config.toml
n_layer = 13
d_model = 160
n_head = 2
n_kv_head = 1
head_dim = 64
d_mlp = 448
vocab_size = 1024
activation = "swiglu"
norm = "rmsnorm"
norm_place = "pre"
norm_eps = 1e-06
positions = "rope"
rope_base = 688000.0
rope_fraction = 1.0
qk_norm = true
attn_scale = 0.154
bias = "all"
tie_embeddings = false
parallel_block = false
extras = ["gated attention", "capped logits"]
init = "uniform"
init_std_qkv = 0.0546
init_std_o = 0.0
init_std_up = 0.0546
init_std_down = 0.0
optimizer = "muon_variant"
lr = 0.00256
lr_mult_down = 2.0
beta1 = 0.93
lr_head = 0.0116
warmup_steps = 0
schedule = "wsd"
decay_fraction = 0.658
decay_shape = "linear"
final_lr_fraction = 0.1
batch_tokens = 65536
seq_len = 1024
doc_mask = true
train_tokens = 268400000
steps = 4096
dataset = "wikipedia_en"
Each number is 128 + 24 x the weight over its row's rms, rounded and kept within 0 to 255. Layers, rows and columns count from 0. Numbers have three digits each. The size before them is the row's rms in percent of the matrix's.

# layer 3 MLP gate, 448x160, rms 0.112, rows 65-122, columns 80-159
101:154134142112078087120145153148140140141118127152149147130151108128081136052095136120150083123070122077142093087157122154115110135127131103093143127109115158108177110090120145131125161176112137148126125140164106112135079160138138168109118119
096:114121166164131160179112077159093119155186147163123121112124126090125148140123112154143165107147109119087161138116148142128144098154132104119086099086127102156150124128164140108148114117116189103073123108167130110107133100126126147145136118
105:103111153081079125092183116055152101117145095145125114104124118131103093185120125149081168130105147145145122107128121095141121140135138104161144112114136116171131077104105134084088171163153132130145158143115136115102143135127106127135150124
101:100112166126098126136083171122141130119135151142144122116109136102156118116140141163147121102135131159141126172139133071120154091079135121105169143114143100176141119141144099127119100141072140105160139111079115150164124127110108146128111100
105:141120118144192127106102124144136164111136113120146183157148153137106119137129118149135119120127132106125136094098088149118116137146129133089168123104139160167123121093142148110123151138135134128168112134117096147146080144153177135124132093
101:155110181109079104163156181140127127148161172137150130149122119098110126069145145188146115136150136135126156184127152162103125142147120100122102130143110151147115127138117114160124108135105155122143152126154137114104137111060135110180103156
096:120165106119142172122144092110080145098115161101134120147158122120138102094147125135144107132084108110098133101160120153107103110116164161106156149165132109104160097140069127083137161140104077147116145110116156115153137099164116104109139130
100:122116114121117119126100105139100155133126155137088152156159128159141124096080151142097116121114122099125149118121101139126088145157100131132119138131133130149140084138137158149184121101162119132115124161162121140141118128139166059136133118
102:110151122096144172135098112103131137133184152122163097165164076155108129137112135074151112111112107185183108140134124149077118175086112118108134145128097144115093093142123156131114116113137118105107095163130100133137117131138134112107167131
100:105125148118108086143132131135163112135105123099112126118105125150140155101111163124107170161089131089061087122109127182132129112132154106126130110159152105144125157152171077157100130116098128138196155154131143108106071120127109131167086152
100:120135129128159090128128151133122152137142091182149154114070113104106073149134114144131143122121154137147137131140103089160159125125177123128127116157100143099134142113133120139126087108140105144116173156115121158143136111118136139101112143
101:139106132175149122120097107142140150107118109089075126102154127115150127098089117139125099153118142122152112092102136157127116143151115127117140149119090124133137149162136101119139155138099154133142113161112138140112144174138136120156161117
100:141125136119136123139159120123134120136127146121145112114192149126118168134169094145125122109139091098104140125130069100148113145130141135096103168123132171119127156132132156131155128128153138162118117109079128155128165178172150096114139134
104:137127157131166167132092156118134112144150151147083084116113090099147147134117106151137149112164140124157115133142147148124162138091123110119122127132105103136141089167136110155095123111119144080175149091133164190166147142146145134116146110
104:116082119117115115129101115104104118158125122152147128114085127143086107153164136170058147133109135145151169108094133123091149131152148125160129155115139094126140088126120120132109108106137099138140153142084132141132129130132122134123087196
094:179131086110106124163119079180136170105121106148113148132150155173178109098108116125129083160144134138152117135136114118095119157084152155123163119130110112137103126136091090172115120121089163168100137092140109146174114128128125149133101162
101:135111119080122117106171185136139158150109111144156135108125150104115088140145098085102175097129152140147140137140104087159114124098163094095097156098098102126124124156117137149131142138096108104130136095132140147097162118169112151113126156
099:107104112127085153133142153150121105151135125152122109112134084092156126125098123139161169120148106098140146168143094110137153139141174154130154191109133122150124098138150159138115115135153137097076077139128128098153142085155085111164075141
101:077114124120132111139140093096123124128163142100168136132148158140117153140134074121090143136140152142158148159109101129095138109161117138096123134130134098083104104128112132129146135079122172152128169101121133130106104074108114103155162116
100:129154151135149092111170148115114140102107134142151160120079092155129127114087160121129113172149123137159102092138096129105128156135129149137131147127117105120157116148150159113161116142093148125101090097121148136130126171148110147092147105
102:116095143135124078129147131115117086137167160113111118112123156130086123127134145080127167107173093114136165130150102144143129114136128161121109140133131131141131128106173148099099153113098090158156124160131114130106114118134128104136104127
103:114112119149142136130152139142191146163066098139086144107080117126096128110113131095112118114123154144163113151142130161131138105119161129118143118130136105133151150166139138146128084092089104123106106118108098141120099100137138161125124108
099:149154153126134108158108135136121120143148107121140143178099109127154114125099131109172102114190092106120123061096171145095143106140138112096136118160110130167150128172153103118083125131122164097145140146139142098156128136114146119138120138
106:123148150139120119139106141131109114103133196130146135125166134123118103111125090097147106143130138131118101102142093132076170137109127162148120081185124138112117119101129129100088152097125155136139143176109127115080147124106125152096111113
102:146153087111175080151118117157130079079141140119138097183110137139127138153093176117111096141136171116124083082113146141121117125132121158152084122135114150148102173141176142162136145125088144122123107141146179138103106145132104117125095126
091:160115134097072146110124133126109124145115157141140139106161103144156118106144124137094126107139127149129119120143131175120145115103157114108104144156060162088105133131120086129134122108155099130126135104177163133134185140113130103163101131
102:117152117108157160169101136074103123105158141149136126144109092177110150101109113113115086100096141120146101128159162171156114138157133085087103138126127113155159121114161152137158144163134129102172115133064084108141128164176103107104115137
100:130185122109097141154125077127109122134166131151141115115119117107146136136139135142152127156107117090160121107126148135127158108146096140108131127161118111165158141093143108128143157154143119123070144131116107130140122111085098124141073099
102:099108134148109126094175119145141121127148128131113146116193175086147097142150167119096091140125106096103097104210129100141114130117153179071144136112109166144099158132121134172169114117142109128132134118100110076130124158096136109125111128
100:152101132129149126136137078140132094113127097102143127109147111140119142112125117133112120103139165123107135130148123155145092112186087162126164132117207132114128098123171127068087127119080165137137143137128118087115130118103137087128124145
106:139157157160110176131123121110111112135129065118095154123141096148141119134130127146129106101119136167126139103130141128112141114143149165086141103120143157143064103147120138124126139112140147105120142125162167165133192154116146145144170117
093:138145141121132157169141170138106126110121178150186110143163116134142139172174149148142125158171130092116134119067098167127172116134162122089130140127093141093114145169169160094115160129142137124122132168147131110109132163138157130169132160
100:123091123136121120136114111158102142158112112116142163160145155166140155111109112096109162152080112142091104111109139124129124097157153077112130136107101095175173107087087143120166124148108069121072141103112125154166090116108101141120159141
108:121123127121121113086182114105098108163162085105136106123181120139134136166095148174121065125143129128142132157154156136094109079127141128128124117134100108122173157101152157153118120104107090139135122094141154128108126102107153124075099150
095:106159123138131148127117094133100089107145128087140118127103138134122121105135134149099099115119127128143124141174143123179149149104119132126145168146139203096101135161140181119080120136098129156127135117159162161105149078126125105109102095
106:076115124099081155105128138082150163145134126070155129133109131138113137143151117110132138132128104126137115122140111132101150167168149165173161161132154174130100131106140144114074147147102131133123132129128136126124120117138153094138090141
101:147112160180140088150121109136116141107158173129160144101125119134150106152138118107163128108088154154134118125128096065110108117153143124125095126146131115093125149118143119101143138114119166171112143123094119112112085092149195114157131134
104:161126134076073092111131131103114103130146100095164114143124117127118156146133120136119083102090075137126177144164108140129105105163130137133124143142115160174168123087101089135117108140160125158119124136130106121123108112072152155112129160
093:133131191113091099127140096115122146111126092110137143151099078161100096100166157123127101093167110107168130161115102166124121112166126104152058112129132102100101119111082129119113145100118128109139125139155144159132152142169122154160121143
097:160123107140109110179159147143136123153192123122126154095145136124123126119123106133101140133138097154142123134096122168131102138093097131200139131111153126122103134099143108125157090153142098062148134101172110147149083112077131120132137163
108:120099176100094114095097094112134127218092141135148143137130152139121157093146157147132119122096109145085112089156131144142089166162150144139153105134112164145105154124085126138129127130127112145102111155139104170156126129129113136154150112
101:179126184111120121122112129104084111110147121118108166086115124092126122140159142125135117141131147126138140122150107145091128115176098141159115133076110129104120116127090123139132184148110157137139170112099116131113106140099104121122117110
100:122117088126138158121127103133128140138136124155107137146147163130116147137138127115152136134114151118107138186134130079184137165129153122124130108159154112132133124119106118129158132122129124121117152117140092138165122161130103120119125156
103:147126104125104169112120149123153094147139151152170124140139084105128080128146168155129128099107158093109128129109094118164091126157134107151180127115129089094121134087143132117161161149122110137120097109147170128155145176136137117096095130
096:121128145121140074130109166078149106118160124119128110123108104113153113106091122134135108149136083123113143153100140166116165160122172151163120129082114158108167164107145141104152139117174123127152140125138133147138111118107116077152126127
101:140159138114092087159153097149166112157128112134132139148142157160142151160123122124124163096173115128156086136108183123141162141154110151111115116109150098160129120100120140163163099123166124103101105089154160159102141144130162148156135144
102:108100111117145099105135128108166109118150110141134107108081113155154084142153151150081142155136121111106076113111151119144130183170132132096096143117122119121175164116133138127130134143117128138133140112170116149095121108116121087123164076
105:088148179073090109151141100124104138091126096094146150121138132120102096138081139124105151109162138159115142130138170145104143129094124141125131128165098160127078147173136117159151115103097151154105149102063127135148168140120146102122118173
101:140104158136128150115137131135097115123149118073148171163098147115101127112139121158147131152124125139128122139113123156106147175150143144121139088083117173144129138123123119167158185125108134140120171163144131122086135107156150109131115127
106:124120132136154137097135140106149111112133116115086139071117160116125122160142166155116133160110145107094142150142118147166138132121080130124170109119115117115129148137151160122092138124111128100151134082141110097100147116136118184136131088
098:094134139144129132107175147148126155146169180133131124169139100161101136133144136152129153117159151106152124126096142119090130152094122154091123128158139107132161145153120141095117118146150144133177134170110184144169167164109106075108138121
102:105143154129113125117152099112146154104078125152132095144117133148115161129133145166105147126114124159122092095153179128119102171127089130136152120106167131158123153157169137123176099123119145115112153102151102066141123126104131155101162128
099:140140089161161192108121125118167151134098120093141126128154162162121108135129153114116149139144124101127147097138101109114133098161147130115121143148110149124132120178157109119104123096107159111133119159100123103120137114123109094114097130
100:141164076072136134035134158121146097139180126147120124127124128132132142116141160147108124147143097119082149112132137138119117151120107141151135118101128149154113132078143100115149086065132155110125116138178120097096137145122115157157153139
096:130102138144154124076125122174109101151157110132149162156099098144112129151168086159143097120155123149151092098111139131105100154125125100151139123166111161125120096098139149135147113150134113151138201114137134146154105108102126110151118113
101:122149154078164128141180138138163133142090110120109132069154127121099103126156150112105119137132130109140112127127119096129092120127101129105140183093123130140113149133089124116155123146082131092133102145142127139081136150140078102139141096
096:152148102125128114155116107134097136091115125136143149145103129163108190134119139094181140138155075152134163138084130159108090127087139130103127134115089112138142124134144088095095107139122162146130163103173142153167095121129139096132136119
101:119072132129128162144136128104090107128107126160140117107152127140161081144133134148088156118123135161128177134097107110140125120109138125122091143147134100145099106137101138124150160103134171095119149076093127120082156141151119130112085136
# layer 3 MLP up, 448x160, rms 0.109, rows 65-122, columns 80-159
102:144151159135096129135112145135122122137135110110131145138094135106127140138139182186131111145107136175125174140154134119152141153139106098124172124148145150130175116129120134114096128110121148081140114082169128142149117191135126133108108113
104:094118139155136133137096128107120088134127086159103090127138129138101148141113121116076158082123128146148129138128118106151121090116152105122091101088149119152124121142119097122144128114173107111124100170118108109123149146118108145127139107
100:122158121146137141086118154162163145167106121127120113125145126134108132107169163178136166110125137138096154137154163128146172116121137173113112139107139119135154156090126094154133155161123127126160117129089136087121152092106136138134123129
103:099092144109102108138149119082074113129153156141104126136139123170144135140154139098152115149110180130137169112109082094092101129135112083121160145130143127145122114132141134127117136178120136128102128166115101163150110076170125099110143042
101:145093124125152127122113160141131083094116114152127116125169095142119092108099140133150114128139179123108144111090151097156120117100122124075092115132151111157113129159162100110138075099136162153124086135105170152124161100159152141143152122
101:138140123147146118087130116155140113155142098120145146115135126127139139122159092128164151100138143092144133122123150127126138091122154125099102073172123144101129101097107131085149135151129113078174119155158115127118133133135182108095149125
098:087078152131096105109050138107177116144128105141124210145139137128110110115137082120136122128102126097153146135132157136138137150145129127127156141138103123163116132111113160150139124128111106090132139128132059163158133157136148139111163149
107:139121137086128128120118093070109105149145138124153117170104123109112081155137133158116140095119123115126111127121152122143110176201110124140136124134114104117136128115127141133126114105123162100092114128110138112120141147177180163085132148
094:108134114154154124178120130119129105160101104120138140141140071138122189119108147144129149098127132122143106142120109151154167165087126066130137121137136136074114073121117138163124162136113111106125151138121136106155139154152094140087097111
094:130106156120123123106107123142146158132144121101136062122117140092148134145145093140114150160168117129086146150133104108129127090120146102141123159109122136149183121151099134128113136085182112131151104105147123122154114107137126132081151127
095:089125116128116096138108104107121107131079130107156118113145097183126134102152137138155163102137109121079139111098059121154148123121146151107127139156111111164146152126112129158143092114159155133110153141132151109120149121170130143136115168
100:131183142140129079146106140151137118112145121084125140097152137164163111160138130140068120066135119129126141108138137129121098088105110145133089153142115132108126101118139129151130121141155114141140176093057114136119121169080127144162137113
104:113137129074167120119128119130111097124109148090116145089104173133077184116105142151116129110149084115142143119168158140121084129108107123120129138145131133082138097094149095122112139129124137147142148129099138116111157140097115102169118128
103:114145101151155089108150134105098132128119076130070109124128130142143164153134182135165162124089169185134164159107124138116113157127108135175156149127084114136122138102137162135117157143107102143124161135109135113128107082128103145105132099
104:128153146131169142108106130192137145120140107133183133109114111106126097122173109096153131129109151102134127101111155120126120065085133118143160123120132128159121152173138092153101136090152153121181158096146098134156108123114102177110114125
094:125189109128140058163107153133096093136118168104150152119140143149129138127101143150163124100137114156118131099126163149094145149168117134117151125079100127093112110171089094100119112141127169122124113188139112142142105123116118114126120140
099:100127143120138124155123078147114105169149164127142107134101089141133155155148130099088153128177109127176119165161079107147108134130121119145116146120130107123148158153138140128140111129203128159086106152142192129119156154136104146176104092
097:115159119115127098141098149122117099160160171099150121157117106172166121077152158114104113147102120121142080086119082140145142174125112118157145117157125147168144080073114165135096135109151083128117108129119155103144082127105160138132099118
100:151116125121106116095163120114164120153149096070107065113094113107155113104101122144178146140150122142169140098122127105136098151100131174105108102152121085102143107113111120121114130094124110133139144135135124148105150166147114140139093117
102:129152121125126095159124136173103139112151118134097126101114121142155105076101131149153131180135123096154162123109113116104177144110112067129142176158168130095129171141124133180152112179119144176106099067125165168162109139130124150102106155
103:102105153095145162100122135137148112105076105157129145098078104105111129131126155113133163178119103118149142090105111123112111138091163122084112128125103111161142074167171083102135170131109110114153167115122100150142090124083137104149117106
103:121138105153148115115122109192122127147168151156153144151174133156086170121183148129124109148141115140062105135112166144113116108151110127123147164148140131185171142111123109160138142125192149141123185127109154123133168158135123138095094115
097:158145125129106114113104121141126132126136140162106137117112109144127116108108128056104128135155120126115091112126110115079166123137132101102165139128143130129142123128120086143105151089135152161113142147114132171111104140155111102114098148
105:124105109124150160156131150123111123142153081162171161091146140133144144095089132107104131147118096089154146183125152121169143138112162117153104107125151101189080132117110152133093185112144138159114112160098143147111132137141152166123109137
108:118106124129162111102118112127145145074125133100115122129182122114104092104158159138111146150100109115140130134135113138159137158129154146130138139153101083134107116141142105148137116100138094123141117153130101131116067134210114100091106092
095:142144100123113127137115140116115115125157147161092099109153166121128116155116127124153126141147114061132174122097103097098113116151084116128143160135154129158111118124125084115096140104110137131167137087158133143091147118164150169135125108
100:107139106158100152103120104136114137134134079117167100125122131138092105135118099123114126110126125097167122133101135083085134121132117157148149162137155127139138101108141136119095118148090141123142065172144120132137106171121096143123121147
103:131103156139099119132126140132150108136096068139086162093115135184108133120156142051177168121110163148106135127157139141127095138146143129138141138116102172137147116121133078140128134138076129191125128131139122140162142146153140147136138113
096:163146129135130125120108173123139167098127101124070132132124120126138114125130162165178103109081126131138110162188079134153120105115091141135103125116127134142126144121135147147099141138135170049081134126084145113148117126143118132097142136
106:095093124145127080158154104146143134132161123114100144153109149157138140137122092156096166136136113111134150113121113128142153115127114170086102121131152134112132106114103178140093091130166124108100129103149095165121131141131136122126142138
104:145096160149097096127176112102135089099134131165141125126133119099113159117119123121121122160164118098117131133151146136117102120147129126143129136169167163115122130129118070116164126135140137153145165132069129123092107117123155090112177106
097:113124145083129158134143108147141126120109108112143101134143092101142134120130142139156129127143113139118109115190094138111084131138154068112132134139163129138133128092111104112140159145172121167125156115104129103133166105098168150147112116
097:177138150140131086116108107124158137135098135139150131162132142098143114101111114142147146166131144142137089093127170143148156140123106130131148125098118140174136188110145146106180121158079112124115146093147152090112126104126118138080088111
099:165149131111158096126132129146101078129140133127131146142151109136139138110117148128133119093100118118178128131129099142079098108138139133149152087101091177154119088108122102144112133137116102130154101121139127105184166096125136167171096142
101:156093150161087119105118146124133123152128151109142148156155173141147155112117101147127080149121182124162098083161097144120133123117160126135116104104149167167124170101092163156131164074107107096139089135106088129129133141124116090126145108
104:176125170132117115128110091144161124100134085147106049136162117101171147173108114110141121140105132135122101153139125109132143126119141128104123111112125092162142111136130098148154141115116121139136121145112123102158136141142107161123114109
101:100092142139103120120116163111102102106132133149116165105128108167126162108099113157168160092130119117099110126123159116119121123121153124166114145120113115132100128131157171120135090128153097137108159144145116129164130096074162157125118176
105:167120135130115147123114162161128149149118115094162115119121162123138119172105155124154163125089158170150154115114168138160081117096136063121098152093079118109122091109106123130111111108131145120138136099121109109106087102137138151094103134
102:099139098088129107142119108111140150130125133078130114142162177166109089154134126082121113140121161094141116119124148124162109118114162141105123127125118121152132158118120114104144115128112128180093138144177121105139094103138127125129067097
096:121121156120116153146106134113124205098132097174099115146114111122127123127136145104096157134165130169131117077142144136123138081180138089066162116115116148105144142147137122128132160103127109100122112134131092175097129156121125097136132170
104:133109138087111140110127182111123095123111124137113152165124161103103110107103139153103140098137088141144116123148105091149116139110112154133137098101133162127114120132119092146139146145101140118129084147150092128130121128108143167109150138
104:136154126071146168116137127108184097134123120143137096110149116124099150148116129120120133144108125124145146146149121152114142128147118117133106152077097117123104121123144135146118107116129076106111134110135127108172090102111099153122087069
101:135153162184112144138150102155110138127135065127148170160125152137146140140122108101142164130087132138127078154093121128157140101164102136138123137094136084101076093139102148142133127141134058104133129123160091094138146122118121143109116143
106:130122152107118109144100149116094180094109106137136097117118096098142156122142125138078116173107140119112142108142152121114141123082162130149127125115092110115136120127104103113135125095154159166139158121102115145136144118103165150142099133
099:142122093125148109097129115149141127121109108173130098155080124151114161154126143118118101129132102070111151125116141106145146154113132085099147112092134090171131126153116174143138123103167143120131115127117086127124128179127089138134130075
101:128136105111115179121117153083084099103142123167113152134150121155106146120141127123145147157080169133115133158153144127120145114125158103106102156151144117151178073189165124123090109164102147147110078134107130117120139107086093149140132129
104:126109110127056157086096155138154165130139121105130148123111136145113141144134123109141129096084123118139130105130116151121151106141094156181158170186097088119081107100167138143105116124131123147114150119136109115155122118109120131152073116
101:123093169149127090137123103167090135142136107145095109162107123098066122125133150145123135089121136132113133106147130140097136126120088132127170123131157143167107174114090106106107142129125143097139125176104104141095148149132130104104185144
101:130102187121136095102130120145099147091094096147149160080106129083146169148140132138128165166136162159144160132125101127130088139125125129147115128114147121154167117136117111133121137106132136155110119125131127144147099131085134118092123119
101:106130140171169102110109142123114117136126128164101110079143129189123157127121121100102121130128175133092111123123175100096128132149141095130142141101141108108131144093160135125163161196120151108140137180104095105147158101111128147109150115
104:121147140142125094082160164143133131141127115146088135119127133100090107085136116173163164119176101112134116164103103145104125146175141117136124121141095157109129138106125143170157116166093106152161135126157158093149141116124108110129125134
106:129108125083139135141105168122127103150147142086152136142132096103127141126165094132139125174128144152129142172142157118137150130133148122161128095165118153107161132110116122124115102163126145106168100156118105087096166147074128117087104109
095:134113124103102142146115151108136099094174172133118138090114090146127175110106110111145143182182096118107130140145148103083160130115090092145119167136109129179113142102120158116094121129095117103124130159145168129103106179121090205118149136
107:143103136104138135125137088116138166095131129141108163135165089182131137091114106095131099193127119132128113091110123109090111101197146132132124097131138123130136167174162127109110135143123142148151144103121101141077096104134110151102135131
103:109112133115137128118127159082149166146120107122087103152139131146105099114125156106126117115103105133162109127115128129150127135177143143079156141082144157144175094134131126159121175153158131144161133100136146135141107135124113124105139162
097:067155139152088104100137167140134159143150124179157156114106133124111143115139152119117149121154147101140173090131164116133154113154135097088108138151133117130093093102142158138140107117118151068123071127093125176085187177121151126119143147
095:143164133119131085126143150134131158149127159124102089136120110163121098113114119124152117111142109091143115094162142139135130166116115164075140133115073149104125105098131119088126189138159132139104149127164141179113139147111126114151133119
099:106095126116161108154129133135090105131128112143143178145167108145136122123163147138127161153129111088128104120118094128151069120176110136112134132098111126135156126117081120145122127109103097140106114113107186116081124118137106139147138114
# layer 3 MLP down (transposed), 448x160, rms 0.186, rows 65-121, columns 80-159
094:148163174123134108109108147118129141137096132126136136138143169118120124117115107105140107179121124128146170143122178097143148071109119171128144181163117105139132135128122169175138128126108103128129104159136145094122123128162131071124090120
102:124125099127153150149122122094126142120149082117182109121119143078152118132116141127126117144130143121124140107127179131114140121177140122121150124116152117100131103170137150131109171197138149117127162120140126105131112102135099086131104131
101:136099113117111138117124164136103092112137131094139123143171141131094114157145113107138152154092120128144143155101116105119100113133150135136128131114107168133119148141177126122120094084131105117141132116193144129118104142171100172174068106
101:104118120113100130125132126079100150118097142130122119135151124146122123133146148168111180104114145150138120132086128152144108149126107102103107154116163139096146140112158161130103146101134117162156097115108131126165071119153111149158159141
101:127127107079127074150142179146144111101110151096133110096111146146080139138083113107128120107125133129096096149128173155112165102137091147126154124157141152133123089123150132117143148126144144144113139130145156079152131132114148119159150148
099:110130195074143095089160132138093150138152162124116102117163151119112133095127135160123116093141149163138112152145151165156086149087114110125125129109149149143097185124109121152135152099120110131132101140120109135120125133083117122171144108
102:125151139132158171161141111111065134107141138121083149108153099097142148121107126141093129117099105139150118164166115134112120111130123151089148120116119100141151139161142145148143166112138098149146116170106061119123135088186141158151150107
110:099103162100139107098129129112108158146132136102142132148061099134118085126172092153125087139120111148137146158151152106107140120109110120092164115127084104135123164104097132091081119125092169094142165107179121085124124114110106147124157151
096:138134136089159142113168120118137136114134171102129123115130081153111116123146145142111168121104087129142126116140102135122169129148121132078165096136095120124143133133104100100147092159125133125070128159161138186095089128138162150107108087
100:140123171161127128122126106148107163110095116098157104104102133161141108126103097118103117172141123146133138144164197138128113102095133151157091121143105150112133143121145104114140114114139089101132127120121125172072120139129091084143116136
095:103136152148108126115141133134120115166122139084126158119138073152112136121132109140131130148126122129123122125120119135130109114118145163169134123112178163115055142097112128097112155102116108113112146145167108079141102085134141084096113121
100:116164146122124146166131129141127139111113119173201140128097131166101088161168137158141197131128167152105157130149112128108122136148140120140097141134144143090130106135168117108129133125162153116137111129148141142132128134160141156109136094
100:112135061131135131180164172091120136172116124118137126091136141153131161119099127115148088085123078070112150111140124132156134128105140153084125170156143139124160074178104162168122108100130111124114145111074101164133141112168154117137104122
096:088117145139131159103145145154176149143155138099105155141135091145112126129150102071132141122152123122120131127134152099150109134123142137150112121171175149159128091173151146117121109122126152124139114138169158116166128112180096126120143159
101:165146118139119162126132134137132129120114083116137151119158144142102141133090101131137110134116117106153136193122132140083081085093116116111116169140128164134123145130108115125165141152077116157138098114149131094140165155083064106136149078
099:142132131108137155119161127152137129112131099135113080088146157051127116099129113155151113116118154100141118140132126146139112129089111156139104141152112109123156136136108099134172143132145146129122137155132073122137140097110099104116108091
098:156145156115098091155158133110149101137155128099144128107132144161113079139092152140101126159182120148110113151103134117109180179141115108127151127150088095143147158116159128119112096143122146153091140128152168120123121162170147093141158111
095:101121119114162148145132136107129143166115152124128111130136149209113098127113128138110149146147132101125148116115152101144182127087134142136119152146096122088107120129099137106144187131139125138124143150145149169108101187073190156179106121
101:114158122159113148124150100118117131143169142143135168131121149154095165142112109158134145136116110100143151131157121097118111161152126139137151128128129114113161094115095083100100109117146069096128112114131142119180119118101109116109123135
102:147141101126125154105131140121166108202150160084101113137156083061101136124144132106113150073163127088081107152159125134154144146159144115128110113153088125137071148137148088122132123151151079136141142115175103130173131113166112141152100141
100:121107123129087105167148135120153132092092129171157140123166092107166090159086137077143165127136114135162113168155140137119147148106081091128134119121120148131105106178085148123099119149148105125143124152123134143125107134167152116110149113
104:113132132130120167129143087129113121151127126128090116123145159142128106117124095141110115139132193142136122131123158118123111182107121134148153134118121149150134119126158127126122130079162149114106142103100109117145160162103159098094085175
094:097112102133132081113130129124126084120136164108136111118116120101103140153131107165123124122134121148128140108125125121157150115204125126142077088102160134105119083151140079133126088145134141144147097139151069172134123165177124118114142096
103:117108126089119165114136126126129111115164118175107113091070152152127166107117129109133083120119129149122148093122072117134129098124137163148130089134160119146126105091080143121120136097139140147102141134123109084150105107125152105117121135
104:126143138143119141126121147123166091058128123135134101132156094107144095075129121138097101064144138079134158123110140163112154118132115087101119108105149114125136143113123103156149166114133167155096123107133112129141123137135118100068105134
098:125099139101095115126091133096153124158134108137146144131173114139134145111149139140133100114116118123122090116141085116136150116167089134070104161113107138151114125123118202117156122136161164140097084125134130100204158127129107149102130138
099:152141083093137105172119159101137167101114116171180151127127136140107137116118144105128149101123159138147114132150143136107118120103107134160143135137128144103114111139168171077112071152106127126127106141154095126126162176149120171151073088
105:150126087134138169134140111103135127163093146147116097123141136168112080129138132164135106117138095150099161106089123094141131136077143139064167122136139121156118139119146159137110145126123164141160112170105143163090113106089106108102088148
095:134142096139113140107137112130164161152132143102091149127148138095154097135151153101149140102146118166113119072105161147113103156193168123160127120140148115132129099133184106104159108115149127123161127135128122096156156100096118136154088161
104:113132098129129126147120160165122124140110174128076136153141126149155094135096109103136125143085106117119141118111137119129106111079126170122139133122128151177098074117147098106134106159118071130112138126139115088124155133158202115099075137
104:107132087103129177167069133155150085113133124152105152118116161098133131140120127140117131131091161143166118105090121127121143110125102126133115096120082089112158155125138098111132152148141080140108084120099119130159117161168151130142135164
096:112161114136137146137148157111121104138098155105179115187148163136138128128094143115144137121124142121108129126113126117135149130107097127133126101181118167122134100165107116119127171147146116128163136156133119157165152163174154138098155158
099:114138155167140121115162121130141141157112120148172152087130050108118096142130157130114126122141115142089129091145113131096093108110144161140081150140125112127143118129097122135109106123125107110139118138119125112132167123154164115133141130
099:119143147126083118103125098123094120146099113140146139101173102130132156169137099085142145127127152075126143072139100117127159124121140152144185134080125151161109146090114136135105117097125156119103118094109112099151110128132084106098083112
100:124117191134096180121176126135093149128120099117150116156115117082123151150134125146150098121134123108156112114127071133116100154100101077124154095099156089144147114143143132159145118115108137085121131133129119128132127134187113136140149171
106:088100098144123140097150131124110135153107150108138124113122168149086134092129124125132114092145149137127101179127110106097100105172152086100136127127119124127138141137102121139148184124135141152151085126146174178136093131104117084131166158
104:156142119145135145171181161107111132099128134096157139086136094148139141150150145127104101158127089077128119151116129174124138140085129122162156154137135172137123112121095139144118116151106150109134127134113090151139155185135146178117098118
107:122125100140134144101143121083127099135131120083107122097150120116110079129141060132137088095134133106112108116131125112112131143148101152127137105143134152162129163130133124178132161122091115167147092117134153151162167110117082132149115086
101:102120120101125129121116109140146149149121143103121102116188143157144107115138102122150177157118127137123119124119151134135121135134119120131127111109107137140150116113181150108130111116152147181124137112131117119126176093144141181174130138
099:136128107115166167119133130125125116094127157153123097107092132112162134126141133138128094094112130133107138125131113103183138111120131138134125133140117116165124124123138158153116084124109148177124127097103144139105145136141109179159156077
103:117146089166123155117118113138138133136159097099105114114126104115116101098132117100087171146132106152110110092120126135176109146135124124127137139125098148128107097104081134120163123085125122105134100113088098169130147061147162120177158160
101:105139115098077171100186075086097133128079136162150129144126163111122124114108097150151122122112157122146126140123143119108083118121132148101140154140135129089127111122147102106115148160169124111109114064104117161156136122109103142143083128
102:175112158149146087122117085116134106105149093119137151129128082093099129112096153102118109174143128157152133145135108123120139126119159155164110186110112140121148106113086145150135164119093088132126121148112176090125097164080156130073120112
102:126122121149123141149105157120132095104089134164230100127115103116139135112102129135081155163111098176157140178125126140144137166141121171108190101131108136125139138134151133119130124154133109096114138125149125151143101084133117100175107115
099:108120128140161081114091161104146142127136123150115128095125123133139113147097129132168165140125114131121146085124107114109139136185105132135131124114124142116151143130159172133152159113132134109152167134133137137147133102101124106140141153
099:157116137134127100136128128159104137083147115160112149130129139127160142075163144142090165110136149116095141088150100141106138170130148123149127146164123125105132131095140149088168093105100156116158112093095077107126074118083138105141104075
101:117116179161148156140136074162124119108149118118110169122119141119114101141133136169112118142129138108123111160126140143140144095101135122106170128104140094114123112138095093191111140131130172130077123101111149097124178124128126142170101131
100:128161131122142163111110112143130128096126122155089163121120154113097128112083096154133161139145174115135122105111131155120156096092091091126145105132166132160149121158146133134131120140105065122113152087115188104135145138115093108145162124
102:157105070129126111148089093118131143112175160118154151124114111086154119142141136148154152117136127171108131113124108143097134131106144113111142116090122104118146152114085120116140144116116125147125143165086055113138081129161107125145132102
104:118143134118149131125089113123148136113172123096072166132062098109140108117099170130125121169148161147124142128127109146154132154119116127134088125138121156136133140127130148152080139087120154140176151123123108139108141111152169149181132138
102:116132171100138125136177129122089114139111152112151088151083115130154127121147146108120125140205109172139131145131077133121113139101121108136135159123156125127079144123165135176109126147116130112148181163142129140131108151119085140091127144
105:139093145113106146139128151129141115172148131133157144067122120105140075144163100121131104179149148110142124109130128119137152135118100135098154119127125130091139144148134121132123150202109139112169145114141190131147112126117129121136163102
096:094101127135126106128121163127102095127053154157118112124132087139132107100126079106134131148142153115089127142113114117142102121086119138147083106115147108130167124151127112118113173106107082143155200115138084122148123113141105122152147143
098:130131117147117089150144093101147112131110106116131120151147127146128153109117131142125117123094120112145105166142100133133171102067131098075134154100130128140139144116141131140148126128110132126074131126123139135165106136150127156108153109
099:109150176161117107153103115121139140141101109121160114124090131128088181114113173148114049144135119119166139096142184163148109105081098145123123154133091125105154126106138112112141110141138086120139157151102091131141163150105149141101137120
106:106091153113131181134109116158112121123168138136147094147156160127170139116123114109102133134143110144107133125127101118121153108157183136151143074145120126113160119142181118169158166162128127170150136135156131129135126081172143173130150137
100:087101151115114097120128054118138103129143113098143129123121115148108153120132109104107125111151104123125161134137121127132135130127137164112162086128095073139136110101085184139136165153153139074107080148128125135123129129099130129122101096